{
  "num_hidden_layers": 11,
  "hidden_size": 96,
  "hidden_act": "gelu",
  "norm_place": "pre",
  "qk_norm": false,
  "tie_word_embeddings": false,
  "weight_decay": 0.073,
  "lr_head": 0.00513,
  "max_grad_norm": 2.0,
  "batch_tokens": 16384
}
Each number is 50 + 12 x the weight over its row's rms, rounded and kept within 0 to 99. Layers, rows and columns count from 0. The size before them is the row's rms in percent of the matrix's.

# down: layer 5 MLP down (transposed), 384x96, rms 0.115, rows 206-241, columns 0-95
# up: layer 5 MLP up, 384x96, rms 0.152, rows 207-242, columns 0-95
down206 115:67 62 48 69 44 52 44 51 58 72 64 38 54 49 64 45 40 54 56 66 43 34 67 62 67 74 56 50 37 45 26 75 52 77 50 46 48 53 43 51 51 38 40 34 45 44 34 39 66 61 26 63 51 19 46 42 36 50 60 38 36 55 41 26 59 51 45 26 36 50 42 51 56 60 58 51 52 58 59 42 44 60 66 49 64 64 56 33 43 42 42 52 59 32 60 47
up207 093:65 38 38 35 53 32 40 53 59 41 28 52 42 51 39 52 55 48 47 57 44 28 38 66 40 48 46 67 62 52 54 45 50 47 57 32 52 50 51 51 56 43 37 42 53 39 42 50 47 34 56 62 50 40 56 47 55 73 87 43 70 56 51 80 64 43 53 53 30 48 53 49 39 56 47 27 59 35 64 52 41 38 48 39 60 48 46 58 47 33 85 37 50 49 62 82
down207 090:61 49 61 22 54 23 51 65 38 43 50 29 62 55 61 52 69 52 47 49 31 51 52 47 48 44 67 48 68 45 38 38 64 58 41 55 44 23 33 27 61 41 55 50 62 58 52 54 75 46 41 44 39 44 63 52 31 61 41 59 64 62 37 51 41 58 27 50 52 42 76 45 35 44 64 37 55 44 50 55 56 37 56 36 43 69 67 41 41 56 54 54 73 71 42 50
up208 097:47 48 62 37 66 58 07 49 35 56 46 39 44 62 34 68 64 17 29 49 46 58 43 50 40 51 67 50 38 59 58 54 37 36 58 38 61 38 59 46 29 46 57 26 33 70 46 48 66 42 45 46 57 64 56 49 55 51 60 47 55 54 53 59 53 44 55 48 81 52 44 59 40 59 74 67 59 38 37 50 53 48 54 46 41 59 37 54 74 39 51 47 37 50 54 59
down208 092:49 35 53 37 63 40 76 54 40 66 55 50 21 53 50 62 58 49 61 44 31 63 57 34 43 45 39 56 56 63 57 50 43 68 42 57 44 56 41 72 35 49 59 66 44 65 58 64 49 38 55 60 58 54 45 46 80 24 40 12 51 51 46 33 41 51 44 54 40 58 35 55 54 48 40 26 42 56 58 46 48 63 72 63 37 59 49 29 45 56 41 62 55 49 35 53
up209 099:59 33 51 45 65 42 20 30 74 43 52 21 52 52 49 61 48 45 44 45 35 44 49 59 46 40 50 79 36 60 41 45 43 35 30 66 63 29 47 47 51 47 52 46 66 58 39 46 49 68 62 37 47 53 51 52 44 51 50 47 28 64 59 72 57 64 33 32 54 52 44 35 53 57 42 52 65 60 61 32 59 56 81 32 49 70 41 50 41 47 62 39 59 52 54 55
down209 089:56 64 19 60 45 46 46 41 53 74 59 35 45 23 45 36 57 47 64 50 43 70 48 55 25 64 46 49 50 57 59 45 53 60 29 52 46 58 45 70 49 57 59 51 43 43 51 55 52 46 57 37 38 42 41 29 69 50 62 51 51 33 58 57 56 53 57 56 39 52 40 50 59 33 35 47 63 44 21 42 55 59 30 73 66 70 82 44 43 47 56 31 61 54 52 62
up210 097:44 44 64 65 46 60 32 58 44 42 52 46 43 54 61 52 41 55 55 52 34 46 38 30 54 57 53 30 51 47 52 55 38 49 55 77 71 59 46 45 32 62 31 25 40 48 77 58 52 41 48 49 49 74 36 42 68 47 51 67 61 33 44 46 58 54 50 53 59 58 39 35 25 52 34 66 67 46 36 60 60 46 68 34 54 70 42 35 37 48 55 26 35 29 44 40
down210 113:31 53 47 54 60 40 50 45 53 56 51 23 49 48 69 67 32 49 70 49 68 68 44 56 47 52 53 53 56 45 46 47 49 47 51 61 34 62 39 50 44 50 49 38 47 38 62 45 74 32 68 27 49 54 66 41 72 23 49 70 51 54 41 46 43 37 60 55 59 40 50 75 22 54 32 60 63 52 19 41 60 36 46 52 43 56 52 39 60 46 66 52 33 61 55 35
up211 095:50 23 65 40 58 50 60 65 65 49 56 54 46 54 47 43 57 41 55 38 39 30 65 43 54 38 47 31 54 64 65 32 50 40 33 52 73 59 69 80 48 36 50 47 40 36 73 40 59 33 50 52 52 44 56 46 56 44 57 56 72 38 55 28 56 44 61 52 58 55 49 33 20 58 59 45 56 34 43 48 66 61 69 50 55 55 64 35 41 49 59 33 27 66 51 60
down211 088:47 43 63 37 44 46 62 67 46 52 54 24 52 30 54 54 42 44 56 30 58 36 52 33 46 69 47 62 49 46 35 53 53 28 50 57 88 65 54 42 31 57 68 60 56 53 56 69 43 52 63 38 39 38 41 37 66 49 59 54 61 45 51 22 47 49 54 41 27 66 50 51 44 47 48 54 43 51 22 60 58 46 67 62 53 73 57 68 49 43 43 47 38 61 67 41
up212 106:70 50 73 64 46 30 47 42 44 39 61 28 62 59 71 47 68 17 33 67 48 79 54 40 42 50 66 78 58 60 51 55 24 46 57 46 50 56 52 41 43 47 58 49 46 53 55 49 45 34 45 67 43 57 53 50 61 66 65 49 59 46 46 59 23 53 44 44 49 52 50 61 57 62 50 70 57 55 50 45 44 42 55 28 35 48 20 40 47 53 47 54 42 40 56 65
down212 097:63 58 57 68 38 43 40 42 47 41 61 46 46 62 52 54 41 29 27 59 66 41 59 36 22 62 53 52 42 67 63 67 60 37 52 54 24 43 55 49 57 28 48 53 46 57 57 70 41 44 46 45 66 45 63 51 43 47 51 57 63 46 45 58 40 78 51 70 48 66 51 53 54 46 30 69 50 47 38 43 38 57 48 53 40 63 14 31 55 65 53 25 53 46 60 58
up213 104:51 58 34 46 44 45 19 60 58 50 57 36 38 67 51 64 38 51 35 54 50 66 24 40 37 56 44 46 69 59 76 45 50 54 55 50 48 40 36 38 58 61 25 62 70 75 43 56 60 41 41 66 41 53 47 35 48 68 71 59 62 40 45 57 63 66 58 45 63 56 57 68 26 53 72 58 48 27 54 46 52 30 60 44 49 55 33 41 50 42 49 53 45 34 52 51
down213 099:55 66 47 49 71 47 57 46 42 46 30 50 45 49 60 40 43 29 44 38 25 56 54 61 52 45 37 61 82 34 59 63 59 41 47 58 50 59 61 60 39 55 62 72 41 44 48 43 59 62 36 61 50 61 66 44 64 43 48 59 42 27 65 30 50 29 45 47 55 35 56 21 45 44 44 41 48 40 74 49 46 63 55 33 54 51 70 70 54 65 35 34 52 64 36 37
up214 102:48 48 40 47 58 38 58 34 61 38 61 47 53 41 63 33 71 61 61 24 28 79 79 43 62 45 47 39 38 40 54 51 47 47 44 45 61 40 60 48 35 55 21 50 52 44 55 59 68 44 28 58 58 45 29 55 42 76 49 54 39 44 64 49 30 40 41 44 40 56 56 40 54 57 52 53 43 50 49 68 43 50 55 52 37 53 48 16 56 39 54 49 45 61 34 72
down214 097:69 37 36 41 35 62 82 71 48 46 31 68 50 37 54 54 43 53 52 54 56 17 35 54 69 53 41 45 41 50 50 30 66 34 59 51 39 75 61 52 57 57 51 62 48 55 42 35 35 54 53 61 52 45 39 58 69 54 70 40 66 54 36 36 61 69 42 55 52 43 48 45 59 60 63 61 28 46 59 38 55 41 55 50 34 53 64 55 29 42 29 53 38 43 54 56
up215 095:74 44 48 43 33 41 55 48 68 39 52 52 73 31 59 51 35 25 21 52 51 41 61 43 33 44 49 67 27 49 51 49 45 56 52 52 60 54 36 60 45 34 52 69 41 62 53 47 52 56 40 68 42 66 82 63 40 62 61 43 50 33 53 48 61 49 49 45 25 55 45 30 55 61 73 37 40 43 56 44 59 68 55 41 56 50 59 56 47 44 66 40 29 57 66 40
down215 092:62 34 38 66 61 35 48 66 46 70 79 55 44 62 55 61 73 39 28 40 56 62 57 52 63 60 23 57 46 48 66 41 60 44 39 55 42 58 17 54 56 60 37 35 37 41 50 59 55 53 40 44 52 35 48 50 42 55 40 49 63 69 36 66 38 41 50 36 50 48 42 31 63 48 61 34 58 55 37 33 42 64 44 34 68 45 50 41 45 42 64 51 44 75 54 55
up216 080:48 45 42 47 57 66 49 35 39 55 47 50 47 66 41 60 26 68 30 54 47 52 55 60 39 30 56 57 48 26 60 24 52 33 45 39 38 32 57 62 42 47 66 60 50 63 57 65 30 49 28 43 41 64 58 62 47 53 27 50 61 55 78 40 45 71 53 61 45 64 63 64 51 54 45 49 47 55 64 71 70 44 35 54 32 34 48 50 59 42 54 45 26 64 64 50
down216 080:76 50 47 49 35 33 27 30 37 66 41 43 55 46 40 44 64 61 66 53 61 54 44 49 69 43 63 58 59 57 42 55 32 70 58 48 45 54 48 51 49 33 38 35 55 70 44 57 79 60 69 48 40 45 63 46 33 65 42 38 43 59 39 39 71 26 37 23 67 38 33 40 74 56 52 51 51 49 46 48 40 52 62 51 54 43 58 51 35 60 51 57 68 42 38 46
up217 092:56 45 46 36 55 46 32 41 43 34 45 43 61 44 71 35 55 49 63 52 55 59 65 36 59 58 63 62 19 38 51 31 35 43 28 45 66 43 63 38 61 66 31 52 51 48 37 62 55 45 30 61 68 69 53 48 42 37 41 82 64 51 68 44 47 57 43 52 61 59 35 35 38 58 42 69 60 52 31 49 50 34 56 37 54 69 41 53 59 36 62 48 56 48 50 68
down217 116:67 36 53 47 75 42 51 47 56 41 31 21 62 54 62 40 42 51 29 61 60 67 44 33 38 50 50 49 19 36 56 50 39 42 47 64 49 47 53 53 42 60 47 56 57 71 60 49 57 59 33 58 41 27 46 64 38 38 39 74 59 58 58 52 47 40 41 42 72 50 36 48 68 51 33 64 67 45 46 42 74 46 44 38 42 56 53 25 44 58 62 50 58 55 47 73
up218 096:36 51 61 52 57 61 50 63 52 53 62 57 56 58 57 47 57 64 41 49 69 70 45 50 46 59 44 59 27 46 64 38 24 52 33 66 58 89 41 43 42 57 38 42 55 55 69 55 55 43 30 51 26 58 50 40 43 57 44 57 69 52 48 52 36 52 38 43 54 43 45 65 61 48 34 61 36 46 34 63 44 43 50 64 42 45 29 44 50 55 72 52 31 45 33 85
down218 086:62 40 61 22 38 44 43 51 32 48 45 57 45 33 52 51 21 32 62 53 59 39 62 53 56 47 45 43 49 81 45 56 55 57 64 48 45 39 51 31 53 55 57 57 63 43 49 50 64 57 50 50 49 37 49 63 55 72 51 38 26 36 74 51 59 53 55 27 70 27 75 38 68 44 64 61 57 31 64 63 51 53 49 35 40 57 59 61 51 48 42 60 45 69 42 36
up219 095:55 58 44 59 32 53 52 31 55 22 43 50 61 56 31 53 47 32 63 70 56 74 44 44 54 55 62 47 57 60 50 48 33 65 55 54 53 58 55 52 53 70 29 23 50 49 55 33 49 69 35 41 48 62 54 38 29 67 56 53 42 38 73 44 55 54 56 62 48 48 42 55 53 57 36 43 49 49 48 71 54 55 37 62 38 31 39 64 60 58 75 43 27 39 23 47
down219 084:51 70 33 51 46 66 63 56 41 49 49 64 40 85 45 58 27 28 43 43 50 37 44 66 32 59 55 61 46 59 44 60 51 49 63 12 49 44 56 40 41 53 61 54 46 58 18 41 32 56 74 60 40 56 55 37 43 51 67 45 63 43 54 71 50 49 54 47 54 44 42 47 51 34 49 44 49 50 60 48 45 49 57 15 55 52 59 67 52 59 35 67 57 49 44 56
up220 094:45 49 50 46 44 45 56 61 53 53 30 56 66 34 61 32 49 55 28 56 51 36 77 49 69 41 37 44 53 37 50 32 37 42 44 65 52 88 58 50 41 52 50 51 40 50 60 49 51 51 39 43 39 71 66 54 21 63 57 63 53 56 67 41 53 46 36 51 40 37 63 35 53 76 43 69 46 39 64 57 49 67 40 49 35 49 42 57 56 47 65 52 66 57 39 76
down220 089:32 48 64 43 49 53 72 50 60 71 63 54 44 66 46 50 45 45 49 51 32 63 36 53 47 29 28 44 39 35 56 50 66 57 49 39 39 44 50 46 47 57 55 50 27 53 69 39 41 48 57 42 44 49 41 46 56 60 50 57 44 48 66 25 49 71 53 37 83 60 66 24 38 52 43 71 51 62 23 57 43 80 39 59 51 46 59 45 35 67 50 52 39 50 64 53
up221 104:52 45 44 70 44 44 43 77 56 43 53 60 41 60 26 78 42 56 61 56 30 30 43 54 47 35 60 67 48 45 35 64 36 36 34 54 67 53 60 58 27 70 48 54 45 41 41 34 44 35 31 58 52 51 62 36 45 45 51 52 61 47 45 48 64 51 44 48 69 63 45 47 58 49 72 52 55 42 34 48 70 45 46 60 61 17 32 51 76 40 54 50 51 48 32 52
down221 108:50 56 29 56 43 50 41 49 50 37 53 84 41 48 50 56 47 47 60 42 50 48 39 55 68 37 38 46 40 56 56 32 44 52 77 49 35 56 56 37 37 49 46 54 42 72 76 80 41 44 63 57 28 51 42 62 42 55 34 29 56 69 50 64 59 34 37 46 48 55 49 34 53 28 50 60 43 71 52 63 52 41 42 50 46 71 56 31 50 65 31 47 37 67 60 61
up222 098:72 49 55 75 52 54 40 43 32 49 53 34 46 58 54 57 60 46 39 56 36 49 62 53 53 50 63 28 22 67 36 54 54 59 44 43 59 57 41 40 51 51 55 31 44 64 51 31 54 32 50 43 43 67 58 40 36 50 57 50 37 62 66 50 44 55 69 46 79 37 63 69 44 69 34 58 84 52 39 34 72 60 57 51 53 57 37 30 50 37 43 50 55 49 51 68
down222 104:55 59 37 46 51 56 38 50 36 56 61 28 49 46 41 64 66 34 24 43 55 42 59 49 53 69 72 37 38 64 25 40 55 54 46 62 26 37 41 41 39 48 65 45 62 35 60 67 54 44 42 74 60 36 40 57 42 23 52 42 51 57 30 52 62 57 50 63 50 46 44 58 63 60 59 46 54 29 49 42 72 47 49 55 57 76 57 49 38 30 65 65 51 53 68 58
up223 084:65 47 32 74 40 61 66 45 39 40 52 51 46 24 52 58 49 42 31 55 42 42 60 31 51 53 56 64 79 47 33 35 57 67 32 37 52 54 61 56 53 50 31 71 60 36 72 64 37 49 51 72 61 52 45 65 54 58 58 51 38 74 29 63 50 68 36 45 54 48 73 24 63 56 47 59 46 42 36 41 50 63 43 34 58 48 42 52 56 50 43 56 51 43 56 50
down223 079:53 70 46 42 43 63 39 71 64 66 32 41 63 74 66 54 49 54 58 37 62 47 42 70 63 44 31 65 40 62 64 71 51 38 65 44 45 43 51 41 55 44 57 42 38 37 27 45 47 54 73 45 36 42 69 60 69 50 46 40 63 39 50 52 52 53 28 59 36 48 51 32 48 44 37 42 55 47 67 52 60 29 66 78 35 43 47 40 42 29 41 40 40 43 45 58
up224 088:52 44 58 56 58 39 52 23 42 52 77 49 40 55 54 44 77 42 56 60 48 37 43 56 56 40 54 43 41 50 65 34 52 59 36 59 50 65 67 35 52 46 41 53 71 42 71 43 26 66 52 59 38 61 62 40 58 50 71 59 39 52 37 64 30 57 38 74 56 48 70 39 59 55 46 49 50 48 59 17 49 45 44 44 63 49 64 45 33 26 56 57 29 52 37 45
down224 094:65 43 38 30 43 66 31 80 64 52 15 19 58 43 46 46 38 54 40 59 50 45 50 44 35 66 36 38 66 49 50 78 36 41 54 63 64 43 58 60 48 37 55 58 53 55 32 48 73 44 52 63 54 51 61 58 46 39 45 74 49 66 51 54 53 42 44 55 38 67 55 52 45 52 59 45 36 55 38 53 51 42 50 56 47 56 26 29 60 54 46 40 73 42 56 55
up225 096:63 53 40 40 29 40 34 57 50 52 50 59 67 53 40 68 53 49 59 52 39 64 59 59 30 49 72 46 49 37 36 55 59 41 67 46 74 49 32 60 58 46 64 54 60 61 60 43 69 14 40 52 55 44 26 29 40 53 33 56 62 44 53 62 48 47 37 42 64 52 45 71 41 43 42 51 46 33 56 29 66 49 43 64 28 51 36 31 55 45 61 41 40 53 59 66
down225 102:66 49 40 17 44 48 41 49 44 76 57 50 41 59 54 39 47 47 71 35 38 49 62 53 46 45 65 43 64 37 55 53 56 63 68 31 49 46 62 57 33 45 64 64 37 51 57 90 43 51 59 35 68 30 48 27 34 42 43 71 53 28 41 32 55 42 49 44 62 54 43 43 42 57 55 50 32 43 67 46 61 57 53 41 54 40 32 54 65 55 52 53 67 54 46 45
up226 106:71 36 53 44 33 51 31 59 46 58 52 44 57 45 71 40 52 50 45 58 24 50 57 38 50 41 52 38 51 54 57 57 33 58 57 51 56 52 40 50 49 59 37 33 70 80 73 46 48 45 49 56 55 43 65 38 47 56 76 48 48 59 70 48 38 55 39 40 41 26 39 66 21 50 43 56 58 37 43 79 65 57 64 42 51 28 62 34 60 40 52 53 44 39 36 63
down226 149:60 44 34 39 49 39 29 63 59 19 52 22 43 54 70 51 48 77 52 48 43 56 34 38 51 85 58 57 55 55 55 57 74 64 49 47 75 55 43 39 55 49 42 27 63 60 45 44 41 53 58 56 46 34 48 60 50 44 65 65 66 39 38 44 53 73 39 40 47 51 35 34 50 55 56 52 55 39 46 61 54 62 48 30 56 28 46 40 61 45 44 56 39 49 55 69
up227 097:50 53 58 62 46 46 47 75 40 40 55 41 41 55 39 66 50 52 56 56 48 47 42 64 46 56 56 45 42 51 41 44 64 33 51 42 75 54 42 64 37 64 39 50 57 63 32 37 56 40 63 59 45 57 60 39 36 65 39 45 68 95 53 61 69 40 39 34 70 40 54 47 42 68 79 53 31 44 30 38 61 55 53 47 48 38 22 41 57 43 45 41 54 54 59 40
down227 100:27 44 53 40 64 67 65 58 59 41 60 45 56 28 47 51 26 47 60 43 26 51 51 59 51 45 58 44 50 26 62 63 52 65 49 42 38 40 47 36 35 57 40 63 58 45 41 62 49 52 46 45 51 48 82 39 50 46 54 54 49 27 27 53 72 51 39 46 57 43 47 61 45 33 64 67 56 71 43 58 60 43 71 39 54 38 54 59 53 63 13 36 58 53 65 50
up228 121:54 67 43 50 36 30 68 57 53 54 39 46 75 31 43 43 46 56 42 61 29 64 50 56 63 57 51 70 37 56 54 32 43 55 31 40 54 65 40 51 29 75 71 47 55 40 47 60 56 57 48 64 40 58 57 43 53 32 44 65 68 57 45 40 43 54 32 43 52 48 79 50 47 72 71 62 50 38 40 48 60 37 63 43 49 53 54 32 41 23 39 46 63 52 31 47
down228 119:42 68 48 59 38 32 57 44 56 83 47 32 40 55 49 64 34 58 63 38 59 49 69 53 63 54 43 78 55 44 72 45 41 51 33 48 47 53 57 61 48 53 37 61 56 34 37 68 52 46 30 53 37 53 57 47 41 58 49 48 61 54 47 26 45 58 41 53 58 60 55 55 71 38 70 53 54 67 36 53 63 38 27 33 44 39 27 42 52 34 45 48 67 37 32 68
up229 114:58 51 58 76 30 17 62 49 50 47 68 56 57 17 60 51 67 56 54 70 35 68 35 30 41 54 61 51 44 60 67 36 45 43 36 56 68 54 35 48 47 48 45 49 52 64 67 57 55 73 48 55 30 60 58 43 34 36 51 56 59 47 44 47 57 47 51 52 70 44 54 51 45 47 68 61 61 36 32 44 39 38 55 46 60 39 39 39 38 56 49 29 53 46 24 47
down229 108:42 68 57 34 72 53 25 37 37 59 48 52 59 23 39 42 45 49 55 52 44 41 46 48 54 56 49 52 54 35 56 43 55 53 56 53 64 60 22 45 26 55 50 63 40 55 35 55 39 55 44 30 49 54 58 53 63 57 60 42 67 54 28 63 65 43 46 47 29 54 61 70 24 59 47 57 66 51 69 72 59 50 51 42 42 66 26 53 35 52 59 79 36 55 49 42
up230 095:60 37 53 61 43 44 43 45 52 51 32 50 68 55 33 44 47 68 37 70 54 50 63 52 44 54 63 60 44 51 53 53 22 69 54 69 46 37 42 53 57 38 45 59 48 51 70 40 49 48 48 46 41 35 55 59 24 37 52 53 77 59 29 55 26 53 48 35 63 29 36 55 69 42 31 49 64 47 45 35 68 40 48 30 53 53 50 30 50 46 63 28 41 73 65 48
down230 091:61 66 43 33 43 55 66 48 65 64 54 48 50 47 53 28 41 44 53 51 63 34 60 44 42 51 53 44 64 45 67 55 45 60 27 82 42 68 46 42 63 51 37 38 36 63 62 48 44 41 57 41 57 38 55 39 77 64 39 44 46 42 53 65 63 31 49 57 36 49 35 38 54 52 35 54 66 75 84 55 49 33 42 45 42 54 29 35 63 33 42 65 57 43 47 52
up231 095:51 53 47 49 26 66 63 34 53 55 35 57 59 34 75 51 56 57 76 59 43 50 57 35 47 46 64 38 41 58 33 58 53 66 46 53 48 78 42 54 58 51 52 58 37 42 46 48 59 31 55 49 62 37 52 61 59 59 68 57 50 86 34 41 35 44 34 51 54 51 66 49 31 68 45 57 43 37 24 43 66 64 59 31 29 59 40 49 56 46 62 60 61 35 49 54
down231 085:44 61 47 40 24 42 55 52 34 55 41 51 44 68 60 58 50 50 50 51 46 38 54 49 48 73 69 36 30 46 54 41 45 61 51 51 43 51 41 79 53 31 68 41 58 42 45 47 55 54 71 41 47 57 60 65 77 65 50 36 37 36 50 75 29 50 48 76 34 59 31 55 55 52 50 46 38 55 20 55 55 46 49 39 43 60 70 52 43 39 72 50 56 30 62 44
up232 097:60 32 50 41 42 55 46 34 43 54 56 49 44 28 46 70 40 42 32 59 47 44 34 29 50 44 56 63 35 39 55 48 39 76 34 20 37 52 57 51 56 66 54 27 46 50 66 45 30 54 57 67 31 56 71 57 43 46 41 59 58 56 63 53 51 45 24 50 44 55 34 67 52 70 65 47 41 48 46 50 51 63 67 44 66 52 38 61 70 33 50 46 48 74 66 51
down232 083:53 33 69 48 57 43 53 48 40 74 62 43 53 25 47 66 58 32 51 45 47 52 28 44 58 59 49 74 46 53 56 53 41 70 51 30 40 45 47 66 43 41 50 43 64 71 48 40 49 28 22 47 41 53 65 46 55 19 58 40 60 53 46 43 48 55 61 61 71 10 42 40 51 49 59 53 46 38 47 43 51 50 58 68 64 48 42 56 37 50 55 48 55 54 24 46
up233 084:51 43 60 44 38 49 52 36 35 28 47 46 31 58 22 72 57 54 52 42 47 48 64 35 41 48 59 52 39 58 26 52 46 39 56 60 65 53 36 56 50 45 43 50 34 58 38 51 48 32 57 47 33 80 62 69 31 34 40 54 53 70 43 48 59 65 63 46 76 28 67 43 69 57 63 45 60 63 47 25 66 35 51 46 37 54 40 42 56 41 58 55 42 58 47 57
down233 081:61 53 53 33 63 58 60 47 62 70 72 50 62 43 55 30 49 50 45 45 38 57 39 66 61 49 48 32 53 33 64 42 41 50 62 55 57 55 44 42 65 52 73 73 48 57 57 75 60 35 36 33 78 36 63 38 55 48 38 26 49 48 34 46 39 33 43 60 26 70 53 55 38 47 46 37 54 38 52 71 35 63 44 38 37 39 48 55 49 54 39 48 67 37 38 42
up234 104:55 56 49 40 57 36 47 36 44 51 58 26 65 63 42 55 47 46 43 74 69 49 40 22 46 42 57 53 44 50 55 71 49 77 58 60 35 75 51 44 41 59 43 58 54 53 66 54 38 49 28 49 39 54 53 46 41 35 61 56 24 42 43 85 38 70 25 55 35 48 54 59 48 41 45 44 39 42 56 46 66 42 48 37 38 38 46 62 53 48 75 56 39 61 50 66
down234 110:45 71 57 42 62 26 58 32 63 52 37 53 52 39 57 31 67 51 32 53 19 61 46 42 65 40 40 53 41 54 45 67 54 65 59 47 37 21 50 54 56 34 63 73 32 58 68 53 50 76 49 74 47 34 57 58 56 38 59 42 40 46 40 43 61 48 46 29 52 51 62 44 58 65 76 38 58 62 49 45 42 50 48 47 43 63 49 57 31 50 45 37 68 49 50 52
up235 103:49 61 68 45 45 53 48 41 59 59 37 41 54 59 56 38 57 40 33 43 52 48 33 17 38 45 65 65 45 49 55 42 57 44 47 40 45 52 58 76 13 42 41 42 43 63 49 43 52 59 59 64 46 54 67 58 55 60 73 52 65 44 58 44 58 35 28 44 36 50 52 57 59 55 48 45 50 27 51 60 30 55 56 37 28 44 32 37 57 33 63 60 40 63 35 78
down235 096:33 37 57 58 39 59 47 61 53 68 47 37 42 72 38 68 58 36 29 24 62 36 37 31 29 54 46 53 76 52 50 61 67 56 52 47 47 59 58 62 29 52 55 51 39 54 41 48 69 57 54 57 53 71 78 64 65 47 39 45 30 59 60 54 58 62 41 58 76 46 49 41 31 63 39 45 46 33 37 41 52 51 30 55 54 44 33 52 55 32 56 43 58 47 44 53
up236 102:76 53 39 43 35 34 58 64 43 62 55 34 25 48 59 60 41 52 39 50 45 55 28 37 40 62 51 62 48 60 35 58 38 72 35 57 54 61 53 50 42 47 48 34 54 53 59 53 43 61 47 55 34 61 57 48 53 39 55 60 58 64 59 67 65 63 49 39 41 38 45 62 51 67 65 51 22 42 44 40 54 23 52 25 52 35 44 64 47 47 67 23 42 73 48 64
down236 107:50 42 56 52 65 19 48 57 64 63 75 34 59 52 54 51 44 59 38 72 38 58 66 42 55 50 53 63 46 47 45 36 57 51 27 65 37 44 50 48 41 34 55 35 48 43 67 55 66 33 40 50 54 34 61 44 64 33 47 45 73 31 32 49 43 45 49 46 73 48 72 54 45 45 58 72 59 37 55 54 50 34 43 32 59 39 36 37 53 48 55 46 47 58 18 66
up237 101:69 42 30 43 38 48 56 41 49 26 24 45 55 34 34 53 63 51 48 51 57 49 74 39 64 33 43 55 46 47 51 28 49 52 44 62 50 69 27 52 44 71 56 58 42 46 46 55 08 64 58 46 42 52 44 63 45 67 62 58 40 45 42 39 42 47 28 39 38 45 53 53 53 59 38 71 69 48 25 70 51 57 50 45 64 37 41 46 50 44 53 63 49 58 62 44
down237 087:37 44 35 60 63 58 40 86 50 48 60 44 45 35 46 54 45 61 37 43 42 59 60 40 47 40 44 28 69 46 55 53 43 54 52 53 49 39 52 57 42 72 69 39 46 74 45 48 57 40 61 40 64 48 41 33 59 47 29 46 34 65 78 66 52 29 90 44 52 40 42 65 43 43 57 71 54 44 43 36 52 46 66 60 60 34 43 47 50 58 42 52 46 40 58 41
up238 107:47 42 39 55 40 67 68 48 59 53 43 45 51 55 31 51 45 61 30 45 51 49 45 39 49 39 43 46 53 48 37 49 45 44 54 38 76 33 32 42 31 47 55 69 66 62 38 43 61 44 28 91 42 41 44 64 60 75 56 57 37 52 47 49 60 48 57 38 47 36 55 61 30 42 77 41 66 39 40 74 68 47 44 47 46 58 39 30 44 60 41 62 48 47 34 42
down238 109:56 64 33 27 69 62 45 44 36 58 74 46 44 63 58 35 54 45 28 45 39 58 37 38 42 65 49 64 43 59 49 60 41 41 67 52 48 62 55 54 51 39 60 76 46 52 62 30 51 58 68 39 35 37 38 64 58 31 51 58 47 63 52 49 56 34 70 49 53 73 39 80 68 55 43 45 54 45 45 25 34 30 48 48 49 49 35 50 39 46 64 48 34 47 53 65
up239 089:42 52 59 59 54 44 28 37 59 48 41 37 64 55 75 32 36 63 56 40 37 62 50 36 70 48 53 43 57 30 25 52 58 53 44 57 68 44 32 65 43 53 50 18 37 74 45 42 55 50 51 38 41 71 59 45 50 53 46 56 42 50 54 53 44 55 59 67 68 58 73 62 46 51 44 59 71 50 53 41 47 63 52 55 53 16 57 38 48 42 66 55 69 62 36 56
down239 080:31 68 54 75 54 62 37 41 51 52 58 67 51 62 32 30 51 49 45 51 55 43 38 53 63 60 32 48 49 67 59 45 37 47 68 42 44 54 53 49 45 47 27 58 44 49 34 45 58 70 48 47 53 59 27 53 52 51 32 28 51 27 46 68 46 52 63 74 76 44 61 50 56 57 27 42 32 63 60 38 38 36 69 65 34 45 53 60 64 65 61 65 43 56 38 45
up240 092:39 37 44 36 68 42 55 33 63 56 56 57 42 50 42 63 80 55 50 60 47 47 42 49 73 16 47 64 46 56 67 68 63 42 27 46 72 43 76 60 46 56 48 14 84 39 47 46 52 50 28 40 63 42 53 43 50 44 44 53 61 39 54 61 67 51 52 49 60 53 43 49 49 44 47 47 53 35 41 46 61 34 50 31 45 57 61 54 52 53 55 50 39 42 36 47
down240 093:59 59 42 51 47 58 29 39 51 44 53 61 56 63 59 64 43 65 67 00 53 53 45 52 38 59 55 37 57 27 51 45 55 26 52 48 49 51 24 57 57 32 49 67 39 52 31 58 60 64 54 37 59 48 34 52 57 62 38 43 58 58 44 40 51 66 54 69 53 38 30 50 59 38 51 62 57 49 58 38 54 69 59 55 48 51 39 60 48 41 62 41 56 58 76 40
up241 097:64 57 31 60 57 66 49 71 50 55 41 43 37 17 47 81 43 53 61 61 35 47 44 43 44 44 59 58 32 37 65 49 50 53 44 70 55 61 36 60 45 57 40 51 76 68 43 50 19 47 53 44 33 57 64 41 33 49 38 46 77 56 56 61 53 44 22 53 45 55 57 58 57 53 54 50 49 52 56 49 44 48 44 42 59 27 33 59 63 50 69 30 39 42 44 60
down241 085:46 45 51 52 44 54 69 46 42 57 51 61 60 63 64 43 47 58 47 42 49 54 42 43 37 32 69 68 56 46 38 50 34 42 68 41 48 40 57 70 62 37 33 49 39 51 55 45 63 61 59 53 65 52 48 52 62 37 48 49 90 46 11 63 59 49 48 63 41 55 48 44 41 46 44 62 58 33 67 51 63 35 53 41 28 20 67 52 42 59 61 65 57 33 34 54
up242 088:33 51 62 61 59 44 34 67 67 64 46 40 53 58 26 57 42 40 32 78 47 38 75 35 50 35 51 59 58 48 64 37 42 38 34 46 57 48 48 46 32 28 54 47 69 70 47 44 51 52 47 53 55 43 45 50 64 79 52 47 82 51 61 51 45 55 53 55 45 37 51 39 55 45 56 63 78 42 55 60 55 50 43 54 42 57 32 27 55 44 41 32 38 38 44 32